From a checkpoint of a small transformer trained on Wikipedia: untied embeddings, a variant of SOAP for these matrices.
Each number is 128 + 24 x the weight over its row's rms, rounded and kept within 0 to 255. Layers, rows and columns count from 0. The size above them is the row's rms in percent of the matrix's.

# layer 2 attention key, 768x768, rms 0.0866, rows 468-494, columns 0-127
size [ 90  91 100  94  90  89  87  94  94  87  99  95  91  90  90  91  91  92  90  97  91  90  95  94  91  96  92]
[[144 118 167 139 154 148 170  93 141 135 181 110 100 133 122 134 136 134 134 117 131 116  99 112 112  95 134 142  92 136 156 133 129 156 138 173 108 139 127 118  93  90 125 158  90 124 139 151 116 157 138 133 114 128  95 122 136  90 171 119 139 154 147 166 112 135  72 155  93 142 124  79 146 130 140 134 127 141 125 106 172 119 106 145 132 148 145 150 124 158 150 172 130 134 109 130 121 102  50 122 150 120 100  83 105 139 140 114 177 135 195 104 121 158 140 110 137 112 132  68 142 140 115 103 161 114 126  99]
 [126 120 130 144 119 123 122  85 169  98 127 140 146 130 140 128 108 142  80 125 101 107 161 116 144 116 135 118 142 106 139  96 149 148 142 104 138 158 132 125  96 115 185  79 143  95  75 124 190 152 116 149 212 120 153 174 158 160 129 131 111  93 114 146 123 115 112  99 135 101 124  89 166 142  93 110 154 135 144 141 148 132 126 128  97 100 154 124 147 122 117 157 137 170 128 127 131 106 119 140 138 149 128 110  67 122  97 156 102 150 147 141 112 104 129 138 116 126  74 174 110 119  84 127 113 111 145 107]
 [105  96 111 126 121 101 113 154 110 151 167 122 126 114 157  48 146  93 121 136 139 110 160 157 118 129 104 142 123 155 134 128 194 118  90 131 144 120 111 129 101 140 104 115 105 141  61 124 124 123 130 119  91  72 127 111 168 165 105 119 140 141 129 145 156 114 119 144 135 166  98 106 165 113 132 139 130 123 136 102 107 103 141 117 151 124  63 104 103 125 136 141  89 145 132 126 129 150 119 137 166  94 113 138 127 166  79 135 151 139 112 125 126 129 131  95 111 118 126 116 120 114 105 144 139  86 163  99]
 [ 94 122 110 165  70 129 145 159 136 101 143  93 168 145 111 141  95 120 149 175 136 101 134  94 110 120 116 122 101 104 136 113 102 108  96 146 149 144 105  97 129 170 132 127 152 101 131 186 118  90  91 152 136 150 113 117 118  50 182 123 151 120 125 129 129 122 177 116 124 136 116 145 139 100 109  99 120 113 151 121 132 122 157 152 131 141 131 102 133 169 148  82 151 129 128 130 143 183 121 103 154 121 125 138 120  47 134 128 150 112 168 121 116 116 125 121 146 144  97 103  95 102 122 149 160 148 122 104]
 [125 101 154 133 153 100 128 145 145  69 131  79  88 130 132 142 130 136 140 156  84 107 174 113 127 112 136 134 142 118 146 101 172 125 154 129 109 177 167 150 154 113 125 112 132 112 144 123 113 140 153 169 152 107 124 124  83 127 121  94 119 117 178 164  91 124 114 101 146  95 158 136 159 146 132  93 142 118 121 125 140 142 159 155 158 152 100 100 141 161 112 145 128 125 110 135 129 115 113  91 137 125 126 121 128 117 149 127 138 151 129 116 144 167 113 111 152  89 119 109  60 160 133 151 177 153 118 133]
 [138  92 175 150 136  96 126  96 145 113 194  94 107 176  97  95 129 157 120 116 139 164 162  97 127 143 173 113 120  58 106 147 138 140 120 156 161 122 133 136 144 148 156 122 124 102 117  95 130 130 127 147 128 102 132 142 142 121 115 131 117 113 144 149 125 151 161 150 136 103 125 148 154 129 159 136 117 101 123 145  83 161 117 135 135 147 116 114 152 125 121 114  99 103 155 105 143 148 157 104  93 110 147 145 182 150 176 127 132 148 100 114 159 133 143 137  97 137 129 142 193 100 188  87 130 115 122 129]
 [ 81 138 145 101 107 117 153 104 156 157 151 139 135 155 141 157 133 182 104 153 113 169 118 134 151 102 105 135  97  68 139  99 146 139 164 158 185 112 145 137 152 115 137 176 124 145 109 130  93 122 113 114 103 135 119  81 172 128  97  86 127 126 107 114 131 120 141 131 141 138 110 152 130 149 114 125 115 120 141 118 125 139 148 126 166 130 133 103 121 111 101 126 140 113 128  94 149 148 195 155 153 107 166 151 107 174 103 130 113 119  97 109  71 115 137  91  80 110 132  91 113  83 114 144 141 186 133 121]
 [162 176 114 147 141 108 121 117 141  92 111 187 132 123 123 139 135 171 190 144 144 130  94 117 150 179 144 125 183 151 131 166 140 179 131 172 131 122 112 163  99 122 126  69 117 110 124 156  96 144 121 118 142 134 121 115 113 133  65 150 143 123 103  61 126  75 120 172 104 123 146 145 104 164 180 152 137  90 155 111 114 148 130 143 152  83 141 161 121 126 124 144 142 156 130 160 137 113 119 147 149 118 146  93 122 171 128 146 163 131 142 148  97  94 126  79 138 130 130 126 130 112 116 130 143 151 110 105]
 [118 134 158  97 144 129 140 111 112 137 128 110 121 130 168 143  67 175 148 116 131 119 109 108  95 136 145 115 130 123 130 121 138 148 151 126 123 125 119 167 103 144 128 144 132  78 130 125 140 107 179 109 136 135 146 151 121 127 102 134 112 163  97 140 133 174 137  99 119 108 148 125 147 129 138 105 121 135  84 127 123 128 154 139 126 166 176 155 116  85 110 151 138 133 127 137 134 113 117 133 138  99 140 144 127  64 107 163 143  96 159 139 144 144 131 115 102 175 125 172 153 117 133 149 147 144 124  93]
 [146 135 106 126 128 104 121 130  92 122  93 123 119 102 110 123 170 142 137 146 112 151 105 111 139 159 127 131 152 161  86 111  90 124 120 163 128 175 129 168 138 182 113 169 109 110 115 130 131 117 124 132  99  78 145 115 170 154 140  75 111 119  95 152 131 138 135 153 149 121 124 112 126 145 142 131 133 104  97 109  95 162  97 113 116  91 117 121 159 154 126 178 113 124 122 108  99 176 157 146 126  80  98 141 111 149 136 113 112  99 120 149 157  67 127 144 111 160 104 112 118 141 151  99 101 132 157 118]
 [117 168 123 164 134 130 116 141 118 118 112 144 161 111 163 141 163 155 117 136 164 118 128 144 122 126 116 105 152 128 138 131 100 133  83 141 118 185 149 153 111 114 188  97 154  95 127 153 134 127 166 127 117 125  90 168 126 134 114  95 136 139 148 157 138 110 117  93 151 165 118  79  94 104 162 137 144  94 100 131 103  82 105 120 175 110 127 141 129 149 114 146 113 129 101 132 148 181 137  74 132 111 123 173 137 129 155 135 111 104 131 111  92  87 140 147 105 120 135 124 131 125 144 146 175 142 102 175]
 [126 103 144 132 145 179 111 136 143 113 134  96 122 129 107 126 177 180 132 127 154 120  91 158 124 118 134 130 115 164 143 120 103 100 105 101 109 125 138 121 131 110 128 117 146 155 103 112 155 118 134 132 149  98 158 115 148 119  84 114 110  64 142 120 125 110 147  83 167 138 141 155  97 146 147 140 139  92 165 114 148 118 134  97 152  79 103 128 108 175 172 146 114 116 144 151 123 140 103 121 149 150 102  97 100 118 123 131 136  95 181  98 146 164 133  88  91 149 192  59 124 124 136 113 127 108 117 144]
 [ 95 125 143 110 139 146  83 136  99 157 158 117 161 144 154 120 112 118 127 102 116  93 114  96 102  92 108  66 137 117 142 113 143 124  83 172 124 163 105 128 125 114 163 155 144 127 111 117 112 110  88 128 129 140 163 141 122 139 103 115 144 160 114 106 128  80 115 140 127 130 139  75 141 124 125 166 199 150 129 102  97 142 123 153 131 138 136 140  91 122 116 135 144 124 155 188 107 113 147 118 118 105 117 123 115 129 121  92 130 133 141 116 139 120 112 135 137 163 113 137 129  94 179 152 120 130 123 149]
 [131 119 131  81 136  95 110 103 137 138 144 137 152 150 102  91 129 168 113 139 125 128 137 143 114  91 160 106 118 115 118 113 121 146 135 125 100 121 170 171 109 115 143 114 125 150 118 122 120 127 118 142 117 104 116 140 108 146 152 170 137 141 167 114 127 133 140 113 128 174 135 133 146 144 128 152 138 137 138 144 114 134 127 108 162 164 104 133 106 135 130 114 115 109 145 107 141 140 115 109 103  92 147 104 149 145 140 157 133 122 124  83 127 132 133 141 110 169 128  87 128 122  89 110 137 122 126 110]
 [108 144 148 130 141 141 141 142 102 149  63 178 169 125 112 126 140 157  99 131 135 158 152  83 150 116 101 123 117 108 102 142  81 163 103 114  87 104 147 163 136 110 122 143  90 139 134 138 124 105 112 135 137 155 155  96 137 142  93 141 105 139 115  98 108 124  86 130 135 116 150 121 146  96 101 130 180 131 116 132 156 137  99 123 178 125 135 168 110 135 144 173 119 136 110 123 103 123 154 139 108 133 121 102 143  97 115 110 163 151 107 124 104 140 116 153 111 132 129 126 155 127 139  77 128 118 111 149]
 [128 134 112 112 122 119 126  87 135 103  95 120 137 127 138 156 154 131 148 110 157 112  90 150 105 139 146 161 125 165  95 101  97 132 135 112 118 119  82 108 157 137 139 153  97 136 112 166  98 196 143 122 168 137 158  96 115 125 193 169 121 101 119 136 117 135 140 122 158 150 161  89 139  53 121 148 103 110 120 122 119 128 137  94 103 133 133 121 150 172 129 115 187 116 138 164  86 105 158 123 166 150 164 144  98 101 112  81 166 148 140 104 131 142  93 166 117 114 144 149 143 123 147  97 154 145 143 172]
 [119 140 107 151 133 125 142 105 121 108 132 132 115 134 114 111 168 112 121 130 104 129 165 123 133 153 124 129 116 123 146 130 137 162 145  88 102 140 107 112 108 112 137 116 177 153  98  92 127 160 104 146 132 138 165 157 114  94 146 142 139 110 149 136 114 144 133  94 160 141 157  89 133 147 134 160 169 123 117 125 137 144 164 152 108 135 122  71 118 138 175 133 131 119 122 158 102 131  91 142 117 134  94 109  90 163  97 128 129 142 114 138 130 146  84 175  75 131 120 155 126  72 103 111  72 169 160 113]
 [136 151 161 109  94 105 161 102 126 132 114 121  93  92 140 148 107 121 131 127 124 136 195 119 181 117 139 142  96 100 133 136 148 115 129 118 115 133 117 142 103  93 146 143 115 125  95 128 127 159 100 127 147 139 136 119 125 145 102 102 118 132 124 110 140 160  92 126 158  98 128  97 118 111 119  92 120 168 113 118 134 134 135 137  98 128 108 181 119 171 149 107 139 123 145  94  79 119 104 157 104 138 177 156 111 132  89 115 125 137 111 100 141 123 132 144 107 160 150 153  96 138 142 103 121 139 112  86]
 [135 140 111 163 153 120 122 136 158 113 118 136 122 109 128 140 139 153 148 136 148 158 103 148 147 139 158 112 135  98 124 150 122 161 120 117 121 107 123 112 181 140 128 118 126 156 112 138 139 133 137  87 111 116 156 123 122 168 116  93 163 147 126 186 175  87 109 140 122 118 143 148 133 139  94 122 148 124 119 120 112  94  68 149 154 130  84 121 114 123 113  92 144 166 121 145  85 113 132 115 128 116 105 104 151 120 117  76 136 114 148 130 111 148 113 105 117 148 158 113 115 135 134 126 121 126 169 176]
 [161 143  98 126 174 166 112 143 112 115 143 136  98 159 137 135 127 128 101 147 155 120 136 100 129 127 111 134 123 114  58 130 100 148 123  82 156 128 133 115 139 118 108  85 131 121 160 128 117 117 105 103 125  99 163 138 156 110 153 144 128  87 153 130 125 137 152 137 131 118  71 126 138 137 141 171 107 129 117 147 135 151 116 125 131 144 142 141 136  96 120 121 150 146 147 140 168 134 114 109  98 123 127 138 136 159 148  87 160 147 140 150 126 142 137 141 136 113 133  97 140 126 185 107  79 107 142 148]
 [152 110 111 157 153  93 164 103 137 139 115 148 154 118 127 124 146 115 126 112 106 119 126 194 168 108 127 113 127 106 170 113 137 109 150 101 151 124  93 129 123 114 136  96 123 116  92 125 157 154 188 125 124 146 122 155 110  96 119  99 157 155 150 118 134 157 145 127 137 117 115 152 125 154 165  83 136 159 148 134 164 174 155 164 108 131 148 104 135 127 157 143 148 162 145 143 108  65 136 128 123 103 148  98 142 129 148 162 120 146 143 143 125 122 125  97 189 138 151 140 117 123 121 114 137 112 132 168]
 [126 109 131 130 145 133 129 108 124 103 159 121  65 131 160 119 108 136 128 144 128 131 130 141 143  83 106 135 140  90 149 104 110 125  97 138 140 112 130 113 129 111 109 109 100 149 137 131 154 142 103 127 141  91 131 125 111 132 114 151  80 149  98 141 137 123  93 109 152  73 123 189 137 118 111 156 145  93 151 119 105 131  98 121 163  92 142  96 118 155 133 103 103 147 141 147 138 134 155 181 125 131 128  81  94 100 112 109  98 144  87  86 149 128 134 133 129 111 136 104 137 100 112 124 102 119 152 113]
 [129 118 135 146 111 178 128 114 180  95 147  94 126 132 154  97 105 135 115 124 127 114 136  72 176 150  89  62 112 165 154  99  98 156 195 140 124 142 163 121 124 151 155 131 146 104 149 123 120 104 124 150 150 160 139 142 125 110 111 108 146 174 115 124  98 134  71 140 100 165 167  91 132 176 116  98 160 130  88 143 114 114 143 101 135 122 134 121 153 147 140 121 119 109  99 180 128 119 102 146 108 122 133 121 130  64  93 114 124 166 108 115 126 126 144 123 101 113 123 137 120 138 140 107 148 124 113 148]
 [ 99 158 155 152 143 134 131 131  93  84 154 155 192 122 109 130 141 139 121  86 140 116  80 150 127  88  83 112 153  96 117 132 133 122 146 137 130  98 117  96 144 138 137  94 139 160  73 117 101 118 161  99 106 129 105 146 149 130 125 128 133 103 146 151 107  71 116 164 149 117 114 112 158 169 187 125 124 121 153 132 138 164 123 156  85 129 118 139 167 113 150 182 141 149 119 123 127 137 113 112 144  89 170 116 121  99 186 153 130 141 153 130 118 124 108 134  80 121  98 167 167 158 100 130 125 144 141  93]
 [152 137 113 142 159 150 107 131 141 127  96 184 122 133 124 152 150 126 114 115 119  98 151  99 114 126 140 101 151 170 107 128 112 143 134  33 119 105 148 149 130  65 118  99 142 155 129 140 128 161 125  98 152 144 120 120 131 147  98 141  95 115 137  70 134 132 133 138 136 134 115  90 169 104 113 140 146 115 121 125 125 159 102 100 147 134 131 141 137 130 132 147  85 183  89 135 154 130 146 128  87 177 108  90 117 191  94 181 121 109 136 114 138 152 131 115 107 102 105 114 134 131 113 121 149 125 104 126]
 [115 116 125 170 142 174 133 106 129 137 108 141 142 129 126 125 135 167 132 120 103 133 160 153 146 187 108 166 128  91 122 123 121 119 170  93 151 120 122 107 148 117 133 100  63 132 147 159 126 112 108 155 151 117  88 134 126 156 112 106 134 140 129  93 133 145 136 179 150 103  93  97  87 128 114 126 124 129 138 113 141 134 102 127 176 114 119 141 100 158 134 122 154 138  95  96 110 122 133 164 124 119 126 141 116 131 165 120 142 137 127 149 142 157 118  88  98 145 112 167 139  74 126 115 173 190  97 126]
 [137 121 125 135 107  96 151 139 131 143 154 144 119 157 119 152 135  98 102 106 151 147 144  66 134 133 151 211 155 100 126 112 150 150 101 144 115 108 149  82 159 181 112 100 150  92 124 143 110 132 148 128  89 103 101 131 155 136 112 149  89  86 109 128 179  75 107 101 108 144 104 151  68 111 105 119 159 131 138 133 129 125 165  95  86 166 111 115 139 121 124 177 104 132 131 160 134 129 130 132 110 170 137 167 117 100  91 131 145 116 134 118  92 151 132  71  96 112 119 110 114 141 121 139 155 128 100 106]]
# layer 2 attention query, 768x768, rms 0.0879, rows 469-495, columns 0-127
size [ 99 109  97 100  96 100 100 103 101 106 100  97  97 101  99  96 101  98 102  98  97 108  98  96 100  97 101]
[[ 94 138 134 115 103 117 132 142 122 132 148 130 130 133  99 129 172 109 119 129 117 133 151 143 128 148 105 103 129  84 141  94 112 153 139  89 112 128 178 113 167 135  99 132  99 172 141 100 107 109 121 107  69 118 135 144 107 170 134 106 158 124 150 128 124 119 121 124 137 148  75 132 142 171 104  95  76 125 117 120 117 107  90 106 161 192 133 103 154 121 149 107 146 109 126 114 142 156 117 118 182 115  95 100 140 130  82 137 149 128 140  69 111 130  89 138 124 110 157 117 143 122 137 144 110 136 160 159]
 [148  96 171 134 131 114 157 104 140  98 125 137 153 110 148 138 175  83 114 120 138 158  99  89 129 118  91 171 135 160  70 147 145 143 156 182 135 146 113 116 128 135 100 138  95 142 113 113 107  71 111 152 140  92 125 133 112 102 117  94 141 145 117 133 135 131 153 119 171  87 123 145 127 146 114 143 139 111 155 159 146 137 118 136 120 138 111 125 136 102 141  92 124 100 121 136 103  91 131 145  79 119 114 141 111 150 123 153 130 134 101  90 126 145 113 146 143 115 105 129 129 146 124 125 122 128 131 158]
 [126 135 122 132 153 115 151 116 134 135 147 197 139 105 106 112 106  84 101 107 125  94 118 129 113 142 152 160 145 117 121 161 114 164 135 145 119 114 150  98 114 109 139  61 165 119 157 127  96 133 138 131 125 118 167 166 139 142 126 110  83 138 150 145 159 167 186 145 112 132 111 124 132  95 129 146 138 132 131 115 108  96 129 150 107 115 120 126 121 136 123 135 128 135 139 165 121 221 173  60 120 127 114 109 138 130 125 141 144 120 145  79  72 114 129 130 147 133 130 139 103 137 157 121 148 162 117 116]
 [114 140 115 141 148 157 123 158 131 130  91 110  43  80 157 134 167 111 156 155 168 135 126 166 106 129 114 117 145 131 106 136 123 132 102 119 151  95 135 123  87 157 150 128 153 129 105 142 131 110 148 138 107 132 170 127 123 119 107 113 115  72  98 114 119 130 140 185 124 123 120  73  97 114 118 124 101 155 146 130 153 117 137  73 143 115 124 139 104  96 118 120 122 163  62 168  72 122  90 165 157 150 100 130 112 135 145 138 167 118 103 130 149 128 110 136 129 140  95  72 145 117  89 157 167 124 161  99]
 [113 155 113 134 141 121  98 131 152 170 103 106 137 101  94 130 183 104 121 128  98 124 151 114 183 144 116  76 143 145 128 140 140 102  66 122 127  97 143 103 167 110 145 147 172 134 139 184 123 150 101 123 134 117 119 116  94 126 104 137 112  96 103 138 135 142 113  85 111 112 100  98 112 150 165 112 106 141 122 158 145 111 141 163 136 129 165 168 130 128 114 103 129 103 158 151 130 119 128 110 136 108 147 119 117 119 152 151 162 145 150 159 106  87 113 108 129 105 202  83 110 146 134  94 122 117 137 108]
 [127 169 156 111 128 143 100 116 120 137 128 149 102 111 134 114 100 118 152 105 172  84 136 123 133 160 153 153 121  61 100 132 139 120 133 143 147 120 153 129 132 137 120 146 123  68 138 131 128 139 126 171 110 167  98 112 179 123 146 133 107 111 126 124 136 161 157 125  99 112 128 122 130 123 146 105 150 101 143 125 143 152 128 163 127  92 134 157 141 176  80 110  95  99 127 148 150 129  70 105 157  95 132 114 126  84 124 119 118 124 140 177 107 179 129 126 154 131 162 110 149 116 132 141 154 144 117 135]
 [103 157 159 165 107 101 156 115 111 150 122 140 142 167 128 123 118  99 161 117 106 155 127  91 135  93 144 141 156  81 120 117 125 111 149  89 136 105 135 125 107 136 170 140 133 117 148 109 122 174 116 115  96 123 149  99 112 144 129 135 164  98 131 177 102  88 125 116  99 171 131  94 117 129 122 120 166 155 126 108 135 102 149 111 127 129  92 123 134  85 129 170 124 116 123 131 133 127 153 119 125 132 183 133  87 143 121 118  89  99 106 154 132 149 129 150 139 121  92 163  81 149 123 113 139 102 110  89]
 [128 153 150 122 120 119 171 133 140 110 143  96 174 119 158 120 120 121 134 178 174 173 133 158 101 135 111 166 107 159 141  85 128 134 137  97 135 153 119 137 129 122 122 137  94 151 108 113 121 118 146 128 135 166 113 153 146 126 118 160 107 101 126 129 112 131 128 132 138  88 121 113 138 163 105 129 155 142 149 133 131 167 146 141 171 129 154  79  87 146 147 117 162 144 181 132 131 184 116 161 152 163 116 110 169 132 145 123 187 157  91 174 138  81 128 151 177 117 168 125 143 100 166 164 112 108 149 170]
 [ 70  96 147 154 126 142 113 156 119  81 110 132 170 170 133  74 151 120 116 119 120 136 111 139 149 171 142  92 130 138 126 138 150 121 168 175 116 103 159 146 127  90 117 118  88 136 170 135 118  95 126 150 151 123  90 137 146 183  75 144 152  97 140  73 115 145 114 139 153 154  95 115 125 127 137 121 125 123 162 146 134 165 126  91 155 134 135 117  98 163 106 127 122 114 140 119 146 160  83 119 111 131 102 120 137  82  88 126 134 161 120 137 144 150 161 107 107 129 133 116 156 142 151 149 132 126 124 118]
 [110 153  91 112 156 111 149 163 165 106 114 134 117 161 130 163 122 128  91  99 104 117 121  87 119 176 109 170  83  82 139 119 130 134 140 129 142  82 158 150 131  86 154 129 108 142 103 132 127 104 141 102 124 151 142 162 153 132 105 128  94 108 156  45 142 115 106  96 131 161 146 128 116 144 123  98 145 137 133 122  93 165 102 114 159 149 139 104 122 134 146 114 160  82 102 141 122 120 148 112  75 131 110 129 141 133 101 140 129 105 159 135 132 126 183  74 168 112 129 144 143 133 138 147 135 121 145 112]
 [115 124 137 115  89 101 125 124 121 125  92 111 154 179 154 158 103 147 137 101 140 136 115 133 128 133 140 135 138 134 131 154  98 114 151 153 110 177 119 104 132 155 117 181 110 109  89 135 120 103 137 140 123 132 116 169 119 165 113 143 115 121 124 109 131 151 177 160 188 142 122 111 121  83 136  87 106 129 156  91 185 147 110 132 131 110  94 112 105  86  98 148 157 118 111 139 114 129 106 160 107 131 102 146 119  90  97 146 184  94 126 127 143 154 130 123 130 121 146  90 128 127 142 111 131 160 161  99]
 [124 177 105 113 125 187 140 145 120 138 111 105 133 100 136 170 118 132 107 131 142  97 117 139 106 121 128 158 154 101 140 120 118 146 170 135 132 139  94 115 127 114 132 133 115  97 107 140 139 104 142 167 142 131 146 144 161 143 163  97 126  74  92 180 123 119 122 104 109 128 150 154 120 125 111 140 113 105  98 150 105 167  81 114 164 129 119 145 151 122 166 138 104  84 141 103 124 105 143 132 151 146  90 103 130 155 154 134 128 124 109 150 158 106 122 175 158 113  92 127 115 137 126 138 135 135 134 144]
 [140 118 173 106 143 111 125 113 103  92 122 106 136 123 103 119 170  98  90 150 137  92 128 116  97 127 112 134 120 106 107 183 165 136  72 115 174 139 160 121 149 109 155 123 155 126 133 122 134 141 139 125 107 101 116 115 134  94 125 116  97 142 129 131 119 117 144 121 134  91 107  83  88  76  98 150 134 109 140 127 124 102 130 172 124 130 127  83 132 136 143  70 107 140  80 134 142 148 102 119 143 131 115 154 140  79 129 117 123 122 124 163 130 138 126 166 126 103 130 127  91  89 139 141 136 145 112 110]
 [107 142 108 151 132 139 141 122 126 110 120 165 161 140 117 103 119 133 144 128 172  97  63 109 165 135 155 161 117 120 123 120 131 132 143  94 127 146 143  95 153 142 156 137 111 176 103 107 133 117  96 113 146 114 103 143 133 191 134 181 125  87 105 130 122 142 161 125 122 180  87 175 129 191 167 104 131  86 132 154 118 121 122 120 116 155 141 104 131 127 130 106 144 123  97 128 145 163  83 110 139 128 148 140 115 173 145 172 128 144 110 158 131 109 105 116 130  87 149 142 137 158 133 144 123 135 140 117]
 [122 139 113 121 127  98  96 123 149 162 121 136 136 133 111 109 112 133 141 152 132 117 125 118  94 125 123  94 145 121 112 117 128 111 155 122 117 160 156  87 160 174 124 132 119 126 133 172 164 152  77 105 116 105 152 151 121 125 104 100 139 131 138 123 125 169 106 122 151 111 148 134 130 135 148 134 165 151 134 114 127 137 117 120 140 155 113 113 137 133 180  93 145 202 141 144 131 116 137 157 159 132 143 120 125 146 170  99 116 163 131 117 145 120 125 118 118 111 125 139 146 112 131 127 156 168 122 121]
 [154 136 120 139 128  97  96  78 141 113 171 121 119 113 167 133 113 144 132 100 137  94 146 109 172 128 136 173 150 104 151  95 129 162 120 131  93 152 144 109 125 116 163 148 159 150 134 152 115 117 137 111 138 159 137  98 126 118 124 114 112 186  84 153 133 111  97  97 158 151 134 182 129 149 180 166 103 121 138 150 134 139 131 118 132  93 161  71 138 139 135 124 150 109  96 113 178 112 144 129 114 144 107 114 141 116 131 119  91  95 123 104 181 130 153 164 108 113  96 164 160 118 116 147  86 141 134 138]
 [108 155 144 125 108 131 139 122 148 145 117  84 148 117 110 102 136 150 151 126 126 153 125 133  97 152 154 157  85 112 144 122 117 135 179 134 116 136 118 142 146 106 158 168  98 116 148 186 140 132 126  75  78 138 107  99 112 152 124  98 120  89 144 133 140 121 137 152 140 190 105 140  86 103 141 168 105  77 123 141 139 113 139 110 113 121 107 148 131  89 138 124 118 173 146 110 103 112  83 151 196 130 130 117  79 154 114  85 150 108 146 150  93 145 123 118 148 118 168 100 121 140 148 119 119 131 139 135]
 [125 112 127  93 131 122 114 163 179 143 155 150 125 131 120 114 138 139 110 129 119 120 147 134 150 161 133 102 168 141 162 123 112 114 151  83 162 111 150 118 139 137 127 162 122 164 101 117 143 127 137 154 127 123 148  52 151 128 191 124 126  85 132 131  83  92 131 134 146 161 118 154 104 146 114 166 129 128 124 151 156 148  82 114 134 127  85 135 114 136 158 131 144 152 112 104 119 128 150 102 156 171 107 165 117 123 124 168 111 181 116 157 130 183 109 136 134 115 115 121 164 114 120 117 126 154 128 112]
 [132 118 140 163 139  79 108  99 123 124 138 127 151 156 137 146  77 106 124 115  93 121 118 104 154 138 135 139 157 142 143 127 166 131 127 149 100 132  98 129 179 112 131 139 119 147 120 112 160 128  97 151 138 143 148 106 119 125 120  85 158 135 149 148 132 112 136 107 135  98 150 161 143 110 130 109 129 116  67  83 124 146 156 153 174 122 134 180 149 129 178 109 144  84 115 132 166 112 127 121 129 106 151 126 161 140 151 150 105 134 146 106 131 107 124 123 142 160 183 113 127 137 115 137 157 105 128 126]
 [145  89 122 143 147 129 132 168  98 158 140 117 134 101 115 135 151 152 128 138 100 144 159 118 168 119 134 140 155 117 142 155 148 103 133 146  75 120 110 131 127 118 185 118 140 184 148  99  99 116 160 115 145  88 122 148 158 133 161  87  84  99 135 138 118 129  89 100 122 126 132 131 153 125 162 145 120 116 122 132 118 118 186 121 138 141 109 144 128 150 133 130  78 177 118 132 129 122 137 124 156 137 138 145 130 166 148 139 126 126 112 128 116 125 126 147 110 110 121 106 188 135 132 135 158 147 110 113]
 [131 141 144 100 109 136 128 163 165 124 144 115 139 115 128  97 110 144 126 140 128 122  95 153 113 108 137 168 135 155 146 123 117 136 181  88 119 142 143 137 132 161  97 141 119 170  70  98 120 131 105 133 132 158 144 135 120 103 106 118 153 151 157 168 127 142 143 115 137 113 129 102 155 126 126  97 121 142  78 100 161 151 154 118  87 137 113 161 150 120 144  93 132 117 114 148 102 107 116 117 139 142 117 166 138 167 129 158 160 145 103 163 146  67 116 105 159 128 129 154 134 147 101 166 114 114 108  89]
 [133 130 171  80  97 117 175 143 123 145 168 130  89  90 191 159 165 134 106 125 113 116 149 131 111 105 147  91 131 125 124 136  83 107 106 140  93 138 111 137 159 144 111 119 114 151 150 109 105 133 112 147 139  98 166 113 131 132 130 131 129 138 138  84 158 134 115 145 120 121 111 133 159 123 129 128 124 118 144 148 119 175 112 129  68 123  87  79 108 129 114  89 154  68 117 117 103 138 131 166 124 174  77 157 147 128 145 173 136 136 133 114 164 117 162 138 158 139 103 121 131 154 116 108 122 113  96 138]
 [118 137 132 191  97 137  59 133  80 147 142 123 120 132 106 129 151 102 159 135  97 136 127 119 119 132 170 150 132 149 128 154 134 161  82 121 125 164 120 168 120 118 125 115 120 112  87 173 132 159 147  80 128 148 139 149 140  90 110  95 121 143 113 112 163 148 147 136 100 160 109 143  78 153 118 121 135 116 132 121 142 111 127 129  97 120 130 112 149 115 126  92 141 103 156 124 112 119 138  92 154 162 122 107 131 183 113 105 148  71 150 130 126 126 172  80 142 116 144  85 139 167 130 100 110 134 103 176]
 [155 151 139  63  82 153 123  85 102 159 128 144 130 169 124  76 128 131 125  96 143 148 114 112 164 128 156 109 159 162 104 130 124 142 152 138 116 147 171 110 160 153 126 140 165 141 113 120  77 111 148 122 116 150 124 165  99 145  97 113 124 121 107 130 182  85  96 125 160 158 128 103 149 135 170  86 123 108 120 141 128 128 139  87 107  70 108 115 114 159 149 166 151 110 143 100 136 110 136 134 132 104 102 127  98 128 109 145 132 132 143 132 147 165 161 147 140  86 120 139 145  99  89 133 147 136 121 159]
 [ 85 134 191  96  89 121 153 147 123 172 139 131 197  98 126 117 131 123 178 125 151 140 160 103 139 127 108 103 131 179 107 138 106 109 142  97 144 111 139 116 155 196 113 142 122 108 119 148 152 137 129 163 102 117 125 104 116 124 128 102 106 163 158 121 148 126 160 128  97 119  81 127 148 151 137 131 129 107 127 164 171 143 138  90  86 126 128  75 133 137 152 154 179  94  92  81 123  98 101 151 116 129 113 153 116  99 155 115 130 137 139 165 122 119 124 105  97 149 159  68 110 123 149 108 129 149 124 133]
 [138 141 126 118 169 133 117 102  95 118 109 165  51  98  55 155  73 173 138 123 165  95 108 156 104 128 120 136 158  54 104 139 140 131 134 145 202 155 162 135 126 123  90 149 163 141 142 125 142 155 174 104 125 121 134 164 104  93 154 155  93 114  90 127 139 123 146 188  64 156 116 130 141 139 138 147 116 126 135 147 180 106 143 143 124 111 140 164 157 129 148 149 126 128 131 159 140 120  84  97 135 160 144 157 136 120 127 106 145 122 133 104 111 133 124 159 119 154 120  98 113 116 127 145  73 156 129 127]
 [139 137 162 162  88 124 124 176 119 166 156 127 162 137 112  83  89 133 138 195 169  92 152 146 119 115 140 130  95 166 115 116 117  87  93 129 111 108 133  95 140 116 146 117 168  96  84 137 180 110 117 129 112 116 113 125 152 105 128 112 129 100 115 128 136 136 142 173 146  87 153 165 153 142 108 113 118 118 113 102 127 122 106 130 121 149 129 154 152 206 125 134 105 192 110 119 134 142 109 185 146 115 139 149 115 112 164 161 141 136 140 127 158 152 141 172 124 123 138 150 136 135 166 144 125  97 103  71]]